config.toml
n_layer = 16
d_model = 256
n_head = 4
n_kv_head = 4
head_dim = 64
d_mlp = 704
vocab_size = 524
activation = "swiglu"
norm = "rmsnorm"
norm_place = "pre"
norm_eps = 1e-06
positions = "rope"
rope_base = 593000.0
rope_fraction = 0.25
qk_norm = true
attn_scale = 0.188
bias = "qkv"
tie_embeddings = false
parallel_block = false
extras = ["short convolutions"]
init = "normal"
init_std_qkv = 0.0404
init_std_o = 0.00713
init_std_up = 0.0404
init_std_down = 0.0043
optimizer = "adamw"
lr = 0.00189
lr_mult_o = 0.824
lr_mult_up = 0.636
beta1 = 0.9
beta2 = 0.99
lr_head = 0.00741
grad_clip = 0.5
warmup_steps = 465
schedule = "wsd"
decay_fraction = 0.473
decay_shape = "sqrt"
final_lr_fraction = 0.0
batch_tokens = 32768
seq_len = 512
doc_mask = true
train_tokens = 363000000
steps = 11078
dataset = "wikipedia_en"
Each number is 128 + 32 x the weight over its row's rms, rounded and kept within 0 to 255. Layers, rows and columns count from 0. Numbers have three digits each. The size before them is the row's rms in percent of the matrix's.

# layer 4 MLP down (transposed), 704x256, rms 0.135, rows 497-568, columns 64-127
104:143115170115108114116057165099122136096133085135116127140113145051110128143129162124114123120115121167147082145155132129150120095153131105092139057128120207128120158145138153133129199095151091
103:092155119170195145133203126100065157101168155093117131130114049105107113148128181145086134113090131118148157123101078126117123164093119138185137147137128162106073095118174107110161096158077154
098:150117188126185134175192163129148120115157141129080148162153158184111141072133087104100093114121119113148134144124137161106055159098134084116149099125159075110116194149097180112107097094175158
101:124178176150130186136103049165165127069123121088086115117126143134118078136166157151120105108119123124119158125126142123164140156163121126139196103133165167114153103104107134157109104157112178
100:110127187061177185118143178084162115147112148094172105094132088098128064149185126093097133128086129127100125136111164171112116118120130088119180111162114179173119176123096107127119133160094139
099:090170135093136151018146213102070126107159119187130095093109145115172130135075189108120181146114189158168165114143099193105157155131089148147174110099133123079144167113118165103100086137105137
099:121151094111124156105133116126167132146136090160123125107087088091101177110136139131196120169145091177127138124097181170114034132110109159165095132143142149106146124126175136058131099136035136
101:154130088178145110120155164099116150162176106150116119180102133130127159174169124126150146155104127149099173124146163148173187187158194145137176159130116142171127085165118173132137155107149083
099:176140164122065145116108119082143173134107096097139119152123092133148128108183159092126129141127180106069066130088168141063118104125085139177105244122069177105107074071124161166086076079109145
101:151159202181090089085144100083162113113094068094059151087090163144121121118153124060116153181124165140100078135082086112109086091160098119145179128145159164138128116126059083192107198132179141
100:144098095142164122160054160108076098112131084102136141151113112159127093126160156137184135099123164126131124132133135112093179079144115079132136165146168123115049116170083133163097235186143164
098:098159084092145150140138129164103097059128091103151121142191178172101139149123123080127129119104135132145141169076162108127155099160135194101074055139123131091141165136170154105140131117075135
099:119156133178150163160122120165121079131065172149126149135123058112172146176130068102127089114176163075170105154106143139088110109173120139120094152107178116138133156132160121185192131099105163
099:129123075080171087169109167168070102051131134121166138116101128115169139089147090180109131178178146121175109140184134085112128122160100089113130121113144172128147166107104131147151158151096101
102:134134134086129154098122143103174097111078131114163099150137158106114142146138212125081146128158158134113154106098133124124124223127172115070072145151144159156148079148138125151088117107136140
099:103130100129161174143127153103123146102160137161139087124094114149122119108188164144135134094147131157144101090144170119156148156163137132149122135128187098181123140187118131109150134165121199
097:097182085060150099173165128106194195086136129144133120170103126100148094159063071163095103115116118086087115142085135105110143139183119135107087072100109121113162124150154155111135104117126116
099:152134135115128155149143114145125142147109123094130104112170109078115089148120140173142191114113146128168123110118108125118078153101122164141143162121178143207083161159180115182073160155094146
103:091211127115150168115163100134150120083176134100123136130163099157131094149148157150154149080161193159131185180127192068126156121125179141130123129133077169100114091181106068169176151165139119
100:111208132188166137075151093173142162081140180135144091170054157116108140102125099094097147228101117141135194095130129154140158159093198089088167140154095109144117132107111102091153093150111073
101:137098137129165157109122138141117178116120144102104096051085115137139130109149151130119128132104104101195130132104134069159138124164165186142145136182099107114169123068092157117152141153163112
099:128109150154153126099158226116152193093071197145132120069114168148108147173171138120188164139144117164116124141075119149121170147131155080127151082119189112145092177148133099146131100158148153
102:097109117145145094089022122168101092108134152144126105148125088086112058108087175129133146109101098081152168121053101094121097104124152110085141123081141150061118155121153217099129182142193163
097:118123173144149122157170087167191051166120175121150130100143164174153092120156116113072115185134144107153092186115113066104106140181175145108062172166095182148126123107136138138104063069118140
099:127123117076147124128133080098134114104126159087142133160128136130175137097153145166118153109194131131132087114075138115096118080135094120138107107110112075102129100130129137126151168140119151
097:136095138094110161104204078154110153092171119171172134108081160120194211092104106154116121123115170131129156179108111124115097161187134147102125113130088129172098114152147112153153158144105140
103:105176143075092108105095104115071157139091124087104165151159118151083162099114101064117079104141112141129162123166106120138113114108092169134123155131128116108185135130093156130144149181118084
104:175053093134128089084121079148127076132125131083101189093115114119177148111133130136086112134167144069132122160133126146159110118091105145116139112164060049142137097144157125079120140113118122
102:142165162128094117156116154153114163164133157127132159161145111158083174128116147134076121180101112116080165065151145104073126153088156107160099130177169092109117077178130153156086132078085152
101:115179142098213102120072093102155153127157151112145071118111145120088187120102110099143155101110108106114120154108107150129117117195126114153189149154171178164095141140124160189069115139174100
097:126170149163146066126118097177100162093141156150160090120131115166167095183177131123065215139161157160121196130143146092052166104168104158084157100134132144108151168187139140147166140132084123
097:109133100089100141104085149119106151174117136159137151181120129192184085149098119160113182095123125161152085137098153135168203157138166169179090111099106148162138101151159099130168117100156102
097:127120103181168122092114149135115129143084141134115139116126113105103140125116131141113170093130155132142060131177039154160088086181108135155097165032158116118161141143099180129178133156123149
101:126132175132107151096129117111153073127108103113156119143165105132100114088137152068154095152140095109133103115128132131114099089126082178126092117175090152096087034150130126094169188125048120
099:093121123150126146129106085148122147089112098139124128178076090170179116135062142140106188137136137165152133124161148191106192076126124161099138109111126087123134118100144165129129123123091111
098:097104124141108136135095155135129167114116148100128073092191113136151123085109120117123135085132153212132109168133148161145111161097168105091135125124121110157151138034058109125158110176118158
102:122141080143053161190134084119119080223150083190073166099140163139117100104136132145122136140134189155173091112077210158100143133091113119170170136122120067102155153162109132107096131138125106
101:184146156130123152126066141148125097121100173186082123104113081213173098147107088154143119179120129093145146167055167137133153132146077161142137126102104110085121186117156172165124111123104172
097:156058189089133102164083161127165152093059155153112111118219123126166112161141116166093084118134167095153164078146123117173132087160136076181177108120104091140126106182131142113154098145115152
102:065087136135132166147109159120147179160102111172128087099103093139108123136118077075153112103094100080143144107148169103158139158183104104063141138114133146093170154106147101073124075115064118
099:107156148116153100144176119171169148154119133184102127095164117097129144150057195124129148124103146161115091144072072134118159130116134135167097100145138099085105132102133142155130081200134154
101:155133091226128108121143140101192110160147125157107170151090162148149109117125120150080155133116105176148146147121094168069095196111083181109108107169091131130095074182134113109140123123095130
099:161151135063129107094104149074149130117119134083092149124097142191146141098127145104111093202128154124166147136145113179078133141139125118130113160069101163117135146103128184090095112161137140
102:142089173073108085125157111168157158127137143113162122122118179097117127123105079137142084113148097074151152171114114124165122158189159107195127092122071079073186102133100105082166115151151151
100:090124088164123091093090076115130122174124169130104132134141077127125100131091114095082103088137089128085143117069155145171089134139116117168108189138095110124109153126117130153200138128145139
121:109148128139137135095117121142161118129122147122129102105136113100114127139112156093138148105102124171148131160145150117120165183124144133115104076134148099171138126116127111127135139135140124
103:077095113071125123100145095115173150155146141175123168094072161110153145091154153155136080126091086071132154124144210116137103138167098107103107168126163098167162183186147139129075139130130140
100:142149164115109116123194162111048134187164162117122165149103097142131151171124084117184118072115147158174138129114154141121070094090101122146134168123099127162119142175118095157157094107146121
104:114119149129101027109138172140129157134133111127138103148197177146145124149141057120125093183094135152172112043160117139164124115099120093121113164109078025165100131109100112147153135143157124
098:126154149107157114114130101157056102096168094102150167140153135160135175146162133094056132151101144120187167123153134140162163124107127140109119105111077171123113129137127110122106120137095167
107:095146098140141143172161139107097142104121153094117114147125156106093098094123056158136139134162118095119132051112058130171138147113093143097136135132116136109133107159154062127133104144153066
101:113090086144171085140089110067111081180153179161127136187092129086128120126104151132157124148094154180082104148146108118088100170146088171138140122126124149083166025118169091127083124107102159
103:147183102126070147167145125028125149107196147154117111125108149162094124146101089133169074143147117181103082112116097147103174105111129072114166129107210128072123133113125088091156155103094144
099:133117148095102122098109174091159109086070111114188075109129089061139139141080192172098136140147129146106159079159146213108084170096141079122148173114104142115142172076121136106082129162104110
102:079187110142090157076096137100166133127121151196162119091146123175119172114164121099204155129182096102149141120180178114112110142094103090111169144112167137096103121114161116151152119135102090
104:131161176132083134126124092103113176062111133177177124129150121072072112186055110107201111123118121148127121149097128148085125118084095133147154126166165047111126151121136155119138149138164147
099:153103093143131148150169071092110089160179113096143161141059096122152101090113153138127196207090131133116163112157071172174048067098121169083149126095075125141100140179123140172141136019147170
112:149150134153083136148148071129126122133122148143094105117146084107140163091120113135145148106136152123136165126109134127128160116126133147132137121102158156098117070105141144108118092127145158
103:122134144139141113154116166110097053111105096175131133095105163166111140099115160165142147092146118122171097081141138116108156144139156138135117086110120129103120071136149121085123123097147158
096:176166120082199108126173155109097151118152118133165111096105184154106161100148123142137127106154113081092115068107133198156140150046135077162139151167136136132128127146107161130153117096137114
097:095157086097118018104171092116074115133083163154132037154076148151078157160133183129134156135112083141140111141124093106137139111122115152193126111130172138085107138114132126089103127154129159
096:111138197111118150108160122112095136077139110170082130139158152077184166100138099124145142061118118107125130136117140104093066096122151111120092105110107114116191102101081128129093103163149116
104:164150100109071147127172132172110143164091150170072123115135118073163107175127076093099136150111144113083087087112083042157204125127166098172164160171147109134150102104105108098100090109127143
094:132134096138113134195183111120155128170064128141117169109157093163073115161099162127198184089105101143111100092151114120121056152121106119151112159101114141079171146117116102110127116122120129
103:121164212175105129129111178109119122151149122163133109149115154114174162140073105142124159129140126129156115143139101129114131201131115137114113126123163117128186127152138179108131172146148142
097:075165077097147155126163089139134100187118178164098156081131167129098169167149131122107139095127198139168171106131126102102082131141065153133131131086146146119094130097183153128073118129138101
103:066181176102117210117108133067084162121081183157142104178149159169113090123127111127122137128111174162080146096160071119077165097077167123145147146103126086100121174166178105168185145144124125
099:151110134159156160178185135149159039118090187149137133177160121139152112127155087155127064164201151112118209161072087118158117143132147128136152121128106131079085175109126140135111095096113125
100:114105180126148160100140118132154104131145136139193154122160171114099081108145151114163068168124068083096084148117165191185115097118179182157089111211142119095164104112085146162142148030127166
099:113102102070121167165202107146120128113150155168082162142160100101058112167175119130195087105145134108172172166139098152102135168113091137143162126119121108190123112122120080109127147116153140
098:112127073088166104166092155143138065110112181127175109121155089134120147085125106140130107134063134153146160178127097195135158136170083120106146186105173126071125128082060071110124075224110105
110:154123120105093156115170094142128108111109127154118128136143134125131118169134115155142137143127176117117126083155108085145145075169143119154100137152105178100121152188117139115149112119131136
# layer 4 MLP gate, 704x256, rms 0.0922, rows 498-568, columns 64-127
105:088119194094078110127137089134156112125110143135136106034127189153150161063174116123151157104147075153118139147186099106152100138101103155155168142141108109142171121067101133118138191119117093
099:074107109143110197125150187137127160172139089160184192145144133086185148129064139128154078128068106136104166126144125095176168139135067090088105143212134142184130124101110181140112105134168138
101:169145130152104151144117131126119127144119112133168178075154178147116124068130144100160082192132110128140145123126082181144184101163103149123138175187065166185083114078170162116162146222075157
099:118098144145108140120123132078164117044112173150126106176138090156133081140157131117109078126126107082132098132101137190132112132123138148143103119112113076154141151117118131106103110143115184
097:124105101155117156097118159136162107052086154189152158076126076105113160042118101109115146174116195115118142097096042131140097161132092177144219156101131156104145123166179133114083105066168151
100:084107175143173136098148167128144158091131112145181158142148172154138165124100058090164188157159100157143143125129114135184122133160108186127089058088113155172113124140154133199112125125219155
102:064124138117141090096153168119106109164139134138089193197126098126132146118173142091114190086147100165073177069089138125186111193162154128096124111058104068094130127134130162144139177107088116
100:115169133061069153099113084059128108111131118112104103129147129109088164178150126094082151122121046165163111182179221130177123166094123144160116111143167118155093151109147188160144074072121155
102:127130119105031106063100102132182116140080140126147135195147118159075132172108145135102187117095190159126123093108181129130075177050134129110125096101144109150181133149136179132159141125137151
103:146099095150110094113084176131146097122068157127158098145138110093133186106174173131144139110098122109119167082068130073072095125106059124167126120067113117187089170091159102122128130199140140
095:109175089188115161130114120086086185170099199158158095201181112091145117190140146105143060124080102161133139193143091156138136176130139128147151119106146117141155169153191142090110098168158076
100:136115096108171143139100138127135129096119104125141197190153154090084120133158041121133093161084122157103132113146154131153129094113112115123149175170131141133057140152148154146145154136090124
098:104121054096145131125094155144213070104055150114123131089065120151169140133110104144151085177152144146163083100115133110095160147130128156139182124136067163153141120152162124069123156203187137
103:066213119137138131163166151124158104074062104121162172148101176161137138154108101074137081108165140144114141172082085116160128148132152120089106115139119091190116191141152113101096072137099175
097:146169117133096150125124154168128131123153124071099107145152117155060116179127158154129193073088111094119153153093075078187128125109131155126106126125132150122185191132125182090150150100130195
099:105117120135130154139091141085115173142096092139152147111123116113132091182126170149139150090110136134112187144165160049181131100068157107091117120162111138162122153191127169162115110046112132
098:082127119180123129127084127133100132138086066135143142115128150105049149132050155137111067127158063134092133094169146204163151159121125107175102114117069145132081095116168086122092173177123158
102:111122171146092102100206153116194146124135114157131077136077149095165199110133167100152097146124098084113150108170137099116193123151205167164131116150134125162116113129082128146152173167140169
099:156102127150104095139124107189173187138145156176090159126141105138107128210175131140222190174129129121111127100107150120103120215118123136092129102105152113168105193147121130120106128147113112
102:139130126123175130130110098167135105144142070088180103145123162117121129084120109196077124120099135105140160117121114101103081196146126177138092079209105086172130113101137095121141083127140100
101:133082030075157116122118130138181086165169142154148088135152128113141113166120135098144120142177139133147091145114135082083097118081122081133185126181151093190139171145158117169162138072130180
104:133085170150140104086119127139070141107069131105162114091140194190164139162112103167086103170081134160073095081081131128103087145148153101119118074126071101153146177139149143119150096112128095
097:151088157163168191168128099133123108151067136097127119155178092108142146149114090134108137112121131097150162136127105155204138143102156085144066149119142111206104163067166069208128110094129158
097:073105145122118146146177115135107149082155127154133134134087117124140173181118108139086126191123082120182114086170128123120157143153139137112133157183173081182074132151109136113086168157104170
100:117149134184108050171148093158169086057182143172138164054178120125144115068131077135150094146119118081140098125123149027164114137133112110094133114072131109173122132163134102127112183107149153
107:095125131058136144113088100119124146091164124168161146091130144114127138083128131126137144145177099085117137152142166103096094140097127143128139081131131126186138105112059214126110118104126154
104:092129171163167128108091044110064179110100117156120065151157114069080149123112147132142174103133099157111134160115124100101112134115131133085145145108066134147101109144165093093125157182132155
103:104123107115165134168104119099132121154197172089163125147174129067106120115141119130120135121116107092060152160130168147137096113179067096158182086062135101127119194127075093154044121158177144
103:071107108207179130078138149158091127107096079095116066109117091152127077155130112073135146150150074125132119123077206077133125143127102157159194124156130091177116121127224127175094104130102185
099:137190166131154126097077138105113053115100094133133156158215179113158204171152103208165097098126144158127131119111123120091113154163082148134176157111090083124092154144126117082172134128127144
100:099148103180151142076123112100190088110120132151126085142094193126128115125163142138172130115205102119113113172180147085079136133086112116137128119152116081188114192150207114147171101137165169
096:113091132124145127098109113190122123122156125138091154191113204095041112111096144114137129203096159171089134144097224120110089164104206113187145080140099073184128139151114133143176074076071147
101:129094096095108134170122149095184111099125124123110078139097106094132123109115144123157216083151151103155123154128172160167065156103185212124131129123128111105120077034128147113103154054090062
096:120100107127058106174164094098124142139090147109141114185116104127147066084116140130089112165107125128190111165100110136187134168123121168078165118110098119161188173141150112126148124179180091
093:099165119128166158145178120128179113132163114141131151149146091139185126148176124068153157138186100121163173149168114132105116179097151147124187158149112119130165155151110131158072109099121120
102:084128108126145188134161101159108125182163075159095068160142103152145154134114137133145140118125183172107126156176091133105101142127116145109143103123091066150125159152117135086147136141138152
099:173159072165108197164093119136056155071102126171130148096071150063133158121087170143129136157048103129100126115123119153157152172150161061147170141130150142140126094103174061159161139127112192
098:003180147198146175150100144109195125143131099128151092158103137121149080158120153162136115098083120127115128171111052098152162190139143113114130119127097107119160183175135140101137135128082109
101:084152069148142202170071197136139180090107165122176155077012165086141137134067075169126099190144157130128116157155126099137100150164126069151142102204138121202086110125170106169135064156066121
098:118184138124147125128139134136147130148109144099105135105145096115164080138111145090083162163105109121154119144131159093170107127089169128145088084182079182141136128126161158081177116109078076
106:117123145138132133121118123154078075086116115085194111220120136183134080154175129121168143145127116101122180185152105146112107076111110130086145135106089085163131123139172147156130072112158131
101:132110126126135167144122075144107151080095096172114095118129116152122135098180135154123144093128101163124125151146156133145117142140134131119145094100117082118154146082142183149156136154142108
101:081145139097117103140098129112151083102089123178142195201211107143093116148134180129170143136129125130181108146148151146105109109146075106092186076084152143157073096150112102141117094094144128
098:137127117174115136220143179116139173104133151110154060155134128121070139184180110087198160175175128136133121117121185096113150068149106126126157083098098171111115135122082142186160099176130116
107:146089135105095209113148061177143122110109103154119099136156133157150118088117107111088086167168101083072158069110096184139096066150128107177147184142122148144081154165107124110093112153137117
106:035176144127128109128158199122155107084152119199150100131120179094141143133048193122131049095162107151087100092130117068143152184137129153146211078163097123152162151097122143139084111113211084
102:129144119117149167083152154109116143088211153128121179179158083141082131148094142132175152194100118163119071148135188067134118136049168123164157075154070067156114150092133171158124132063076181
103:107159181147169185099103124115183129100134124110172124077172113118174159144104133102080115166111104145097135121125104154115145136138121144155107118105183072155121141115122158156155132123113119
092:122071155088077148035112138110146112137147142149124167179132109157094186134102118170128143127087149177112169113119148126141109182203136144150142083155119153128142118119124143102142119141120157
103:087126124183139089107142123115108206152151148159126180156119135115147137162101212094126211148122103120160119161130149073179124153168117053079186166163147135151128110146102155146147098169083154
098:146137112071135085135176131099110181044118149103167118128161137125143163118064162100131136108153169170114139112153096054124091125123127144081134076104087118105145087106140100166170098084087203
097:130161161130138095121094123172156166120096137077196130143154155177132107094088140095188153123088107126137125117114096159083124162106128126147068172171113051188195127110147174171151146154148158
101:181165145132150124108147208107095166098104123087152138168127087105101130136085148108147096155134103131149117113174118121122123129129148122105085099127129166183073092177199138157176073149096165
098:107173189080121217147136189095133148144113106138173140080147106102108138068087151097141164141103098123133154098175100075144162083162148119104150108130127117128087145155135099117140110057110147
106:139128180111163190162157194138215128165102177191158156087118100094105101130112090136130138099088116142126131065179105063151154102126109103086149181162101161153115077143130106115131130115143175
102:119154169110092073155135134128155097141104121169104148164120124095129126125117067136148196123115092130174111098095141117130135136182140124187145142157102119159184108084155131160145144155134132
105:132082109109144130119098067127161063158113149082101109112163119104181144165088138109158144148107111116059124135083134129185131133145099138109144120164112108120124162176165150149179111132103112
099:118116067126116133133098111161110139125119144144144156161130135117168192139102164119155128107148168123135119141139120140187159119158121164072099135146143151145137151189132168157119101119148179
097:095143122149090131123106177139106097102082133120115138125197127140223089163101092128118155129150135142151127143126103089114141137130122054155138143131158186154175188143169174158145145129114146
097:144112075139161145082135109130080153114131103146194165083117139126127170087193122078108130110168145137129095087116086141166099185121190131118137112116088108118076133136136128096093138173100133
097:139095127124108081083160132171148110207087125131097096105156193128094127168158088149152152110166086165118163145098122130087126158204142120083092115066165147174086182121124144167216117139117104
102:139100075116088178160038163118059131143109116169062094090155092150149138200143112129160096108161102116075236143133103101102077140161155145151169121186161087102139152126074093137108135132089176
098:112107109110153118108108158147133153142075141128118144090129121071084158052155136154183131191079076125105166122151102126123153102119157159070150150081123069130099118138120148121098124126103068
102:074118104146214177074125147139127122097144153101107176109130172159157117144149138088150103108122086166061173104142134135207134156127081140181103098139135164126118186180139173166133140160110114
097:080095084142138138156098125184072185134072148166080110108124124166085112107141127122130168142080142193087106160107076106176136130148082097170123144132123145163147141197127112096110123171147115
099:165091132128204161207125178153182138131148119172110164109114114101094160060170109094154111136170146193147100084124168129149123159137145136147107144111117154103127125106117173125141103155138079
098:136146150140131168116121174065098161140101114106088148100164077148079118138141142154107097143098166144155054146123145192133165157160129091095107085123119173146115129156102068139126157155152160
101:164111083133123111090105152167077135125145132109123159139190126099109107172112059082135074158148146171123098174144102145117092157125177124112122126105134081157161178215224165152116110182163187
098:128130099113114113074146163054134112136120164121136174198140162166161089134117107145126121123162088162117149154119175127158127120114103078105149080125115157161083141078160067102130115084091164
099:165115107144110107137119131137152162167115133129171163129153101162092141098145148132116126097116125109149167118061155134162120184121195190067151120153147133207166124147158159114115113128132045
097:138067056120154179143120150141134099125099174153102097153137196164178102163092112089165147107117156045146132081104130196160112097159150092099129175166134108219184176130092118095139087129147167
# layer 4 MLP up, 704x256, rms 0.0924, rows 498-568, columns 64-127
103:076103069161120129122132155160086140227170149103128093150200106120165106133134145123085109121171068125112172125091113136112155098134147169096115109131113153119104148112125125138138171094126160
099:099150113211128128159193133119154092128150062074115138137105122112151102177134108104140125166131075076140092128107127126135166159123116156109128171090117147109057117066109142125116147113093102
101:115158134157110155125107103139078134146094108086077088156096151143155079173151211060079040119168181111122084122119136149121158099095072128110167100165107139136133111136131083125000113118137136
100:116105131099187137117034065132220141167161156132163160144167217119197121075058109103109148134130173140108172173105117128066096126167081094161071153165164055066123154128127114112097112150086074
098:116115092124192132084083121105127149179121120153153132174143107156127156134153173123157085094145147131099136185134091184124107108181121157130086088101171104092167150112107112118046173113133161
099:173173098194123115142130178066162152107190128119142154094175097135149165171063167152189067131121128137143151150150169150088109112122107170182162112182135155181166142099124136177114094084046172
101:161121157099148113098120187097152188111135112077138145129112100112087163063113096108120121157170055134143138187149123152152162088127134140089114121086149120154181076152131119164080134179162176
100:160142117157069104137156111135152114112117166131108151115090132118162048130139091132110108167099121188091137121149142145087124105177114052117177122140117126135045184115165139142104109139135094
102:111107122113095147082204115160104118121136152077105134136099080138109103141117063121153156130119090130089115158181123139138103164092140160111137073091103098139169153139126127107109099147159133
102:106135072121136135089120088106086116109187082089079132104093139081127144140130140127118094092103141080138107122144204075116091081135082055099125088175117151108159050137127062139076151170163150
099:173141132102135151132204144150118115085160112122121152118128101089085132109072144143078122074160129154108182131106074164139157104120122057137108122113129082181178167102144138116138121128107125
099:126100093129157019164166106114137106123138119172095151154091091116142112156147128173142131167154113164104133101175144163117178150166077096097191112125122107036158152133138125109100171164150108
099:144112125092104134143201176147108120121138136146075104106174082167094099148070141115087161103129153059124138168155173118123124092131178116135166119183121112067107104113118120133177095130183139
102:198119084133133174167100151118165077086170109126131110119132112074140111137149188149134148139137154171167184102138075152131081181191139104141141128192151103139152131151123124108126074124119086
102:082157063074112098167111188137146078145103113127114133153157116142120172096124153137134167175147158177133171120088136125139109131140134148192138147100115081135157118150169109049180068137156128
096:104115088129078147094140120116163098188175162172167124112101165163158146129101105155136096141171105101200110140112146121095128151128113093199153096159182147115139160111084164084128141133138138
101:096115140102132113019143088210134085095107123100122154161159074076095104154109171146134137095158133104127109110126096115111111121111166157155172145124201102139156161169120135083118154148166122
104:123186142101128099118120073072136102053124140056185203135141122175062092105102099130078179122207122092105103105101121151152187157105107160147135151103137184147107142070185191157135147109109114
101:115133140139126140092126114106131112171162177160101161116116122145102161085123161167107123098089122095115127146107149155136139095186116123148126114127213113147132142125102159153180134132150139
102:120083209145143109083132128086125144147081133170109113205121122138136134128178152113199091181080133125136113124153184136140090137213105141168167177188115096142168085150095118119128142106118144
100:121109079144098158096126139152129074144148088081174081116170077082153113066128113163133118168102076080056130138096080153153136106236143099144107146088118105121159162171199077156135208087148153
103:099151058118145081205112091153180172130090134090165138126127119123053101093114141134073137154168110137180137129151138134121134095158082103141102127125091122141092108069189093163137143175190070
096:147152108138059157132060118075145092177086148140082159131099170095109076101126125147115170098105115096156129162087153177088105116133115123108105146140086119121114074107104126082121158154211069
100:143150083124139129117119149144156126131103127164127073105079119121080131092171126107102096119124155215104109127170162178128140136138171067147087118161236101117077118169126128124126126084151203
098:087107117131153095110133085098166143109128136189147077124132184138094189138122117149132111076111118133138074122161146094057174146124141151110090101152127089157142172126161106101197149129074122
104:112164148058140151103106169126194129158141133045216122141132129130106100090073117122115106166119095132155140096139118167144120122142118164065178139186135139148130104088093111162112127143058139
104:152127170088110098136158108122131088189138152089132107076130056121140099163181147159125101060167178114124141140088072142148125144161169154127091107186112126167070088098126091091137108079125112
102:128137141087100129147130079178080150132121081100122188136116106130088148142119193122094109079097080079058120137071083091111101123062160025127143154096108104100125162118110153084145094142130164
100:121181097122140092186113077142179155118150155164111193119140173138119130125116137098136129131188186083171113116090137166151094148109099173143087105087125152106154131175120158183183185122131093
098:130160117148165063103167134151183111143139195128144174117135151151157096113144105100162070157082194114103134148116116153144063060169117116201155127107102129125110174126127174149199105121148161
098:108201157126092145145125116162128158094116166172117164126136137162164166170168120194136111127110137038135078127079092139125142105079182172045149127106180170134093113132144090121153155149143147
098:124140091096171147171151168090141077138135163117096120129095154060139166144118148177150141159092082129156150129123104152131095135142154119153181139166116107129135184157086132104169109066140134
100:107063135044156108165128117100146084159128123157098166176112123082160128129122112191114143178074133123169125152137140119104090128109114140112121107197137156135083170110122124127105141194196125
098:160079145148161125133127100114111147124135076112130106130103075123082126104124129167134175146097102122100115135106168071084143121128096094127134140136129202137152133056111124132132087144120143
097:057075120117114055118106163153119118137110166102093150136123139127103093149161092136090147129130119142088085094117160181160090091179094142118119112122149090132105079079097083137164161203201124
101:105142136137169160086096107114144108146061167119152085096140145103144149075093188117157112069115106060137164103103149146090147165158145150138088148112136123087150122137109061191104130135161072
103:070152110082063149163079139140124103143164097095127109106169174165070155208130094136108149177153137099164129162154130215057150130164122113161162127082192088147115121095120148139107138086136121
097:155106072115103154183123119126111162106167137170073137104146116133099097126138164191117125100058070131101092133111156119167155084142149082164132161097103095092156080173120099111077094125175134
101:123084108114117074124126131115160170120116127121087160117113087090125140145123143074126099076123167099135160043104065136143117131104179152160120154099143127140149144078120124069107056198145168
097:140140114172125154092117178208171165166103088107221101188162149154118034123094124106129101094151157119171108175056109062103164174141104168110063107156104143135171143184076121149126145147109160
100:168097142104115192124132165101123156150077114152137136088133074150147160087117115118187185117104185127120130078143145130119080130124123165127060160099074097135148122178164087110130075071118100
099:135177083100085130143111116151145124196174117039118078115170160092046127184152163137169167195130099062150108168170154153115140092074042159072135123115094153139139155076125103127186147149155131
101:066145092154118078125143134120168125177085128122136114122185149152102105046106065108095116099158142058111134053117117133163175179100104120182124154125099147088121189144084077147127108143091147
099:072090048180157146128058194154122117116152068129094159064111140078114110095129076134108122137125153117129146090106172154154177122186104061147134092156148140125213093134124076133142098152090123
118:130110149148169128146122204081089080123140116099100125103129099129137103106138124141141119130089130154126154161139135107097144125121113147163100110113124163125142137147121126134124161134136111
103:088053173132130133175099133130174121123109188138088134137173117135126098104150057096168130137164160114054130097103074131211176131168200146169116187154092134076176152157172108150108139111109147
101:089107125112095077066148066112152085149150146188168142103136137074093115109086101119132210172084142157124104073097140123165129105144173140077152143171093152177108140118107161168133093129167131
099:136112128128156158143189072149169151120182126128103164127136151128128197137123116073175149038085161147152172117127167081125122122098133165104109141104086102178158089123130160184174105116074103
097:117144169145146095122079169088148112089108177148143149163133090123147112124207121128109109146082121113147124154172149153116177130158151110125115098177165141118164098090104228157103111149121178
106:140185122119134125122143101120130144105147181081110156152102087161123105135080114116047143181190149160103206097090104122133128133142108135171092076148147124101158110115207169157118123144169125
101:080125125070162077125088071156124149123166136090162113139155075168135129192077180143177132096117130069109104144076147066089136109096140178104109093171111146099144158112144076154132101149175139
102:112149102140080100163133088114107152078141192136123104168107123140160082109164121175112088147150102118129152139129141092059155142170131091172181079069185165073140102148140120110139145186138191
098:116114171146135155126146133145164128141099095108109164109093122137098091081066180144141152088098071111098133140161050140118175116080113122114050142133075114106122178053103150121110131130084180
103:107144110107130106132079107124125147111193135126149151140069180118132100178150156062078093128155107169121142124139096201159095139177135140097140160101106147166148136103135145115100119141138117
105:091111071102139105116126098171116100204122129152112112066102153115168079160166094127133065140170138177114166094133132156101084125098141124176190133059119171142159145134123153123088093133109066
099:075098089138097144106113182188162090154096153098147102165129127147144147184110101138129112093111157154124130037105131137144164143170105155136189128129113126130150114089137129164111082077090111
110:084089148117127174141139086115158105107173077073115084101113113139153156099165186139130149125112142153123089125112097139189131141103123119080124129122137123147141129135128150131133117114078113
100:125121143142095148122109150155141171090193079100132171152112191143130168179138048188096129109126130155200173144094167100154076135180087156115146142127174178141055132125142148082126154163117097
096:153161131122148156118161090114185100077138140146149161091111139135136058126173089143158126137111109131123097102113165110157095111196121069180167095154119153075177086109102160142126123118115137
097:112133132178145148106094172077178116129094080155089140107152126137124114083148151182145121177123091119127128125142120133125155111104113148153099099071125162115111111134083139076089120137152123
094:141136111108171150149151140137089135142138141090119120184163198164083129083131149120106163157140089116149089177091171081170118118099128124174105165155127106153133114058197058157135113171068183
104:159094109133116144106112082119136155122109208116115144057125167116142114126072157144090110147111126148153103103114108150146145124118127122103157136164141098183078097064119130124125112154086173
097:057184080115150149138091117130132130132066162118154167144106113072142116088128136099139127161120078156142066044150099050104138165090181065140102127137089089109132077151133143113185087125122128
099:128128161158136135153116130110101155144123063117103081142118128086102151230195105121174052135142182087125124196150129138079110115147151129076131099143118072118144147117097115098092135097207103
095:146098121150103110086112159136140135141066172103106135124104212079125161191169125158183032102097086168212103116104136127121111146146151088161063105108063116192094119132178092157100175148112190
102:129144170128130099125127096127148066126176122136087107104150066157068149171081159124115138123131122101152113131129159119145122077112115177113124138130155133094121155111104119156152156078165049
098:123152084169107100107126141114174143140135167090158108142051153117160077138086134201166086165117115100102128151117107104130105150123162174075096112138127169129090143113166154138148121168120086
099:136173092119077136142100128150107102076168190184157158092102121084135113056169134104171181135130088109192165144116120134148110140157118129166148092255118126150161143144112079155137087184090113
100:112104080131129119098154123177155108107107146122112143097091117178106163078158130157179118131098124114133130178133091130165103145097119177125181159091130178132101160146139120116082135120085143
098:151097089160100095073151127142156155127159140038152120123134154125102146142117074132072105129096152124124129160154079112130095111129140067171147102098157104174150132182096133147102101100082146
105:076121127133105145179136113113151118144135110196104072169082099142137151092164126124136077104100185113154113095121119144197126084121170116109120147164110104166151147152104144112147112152212188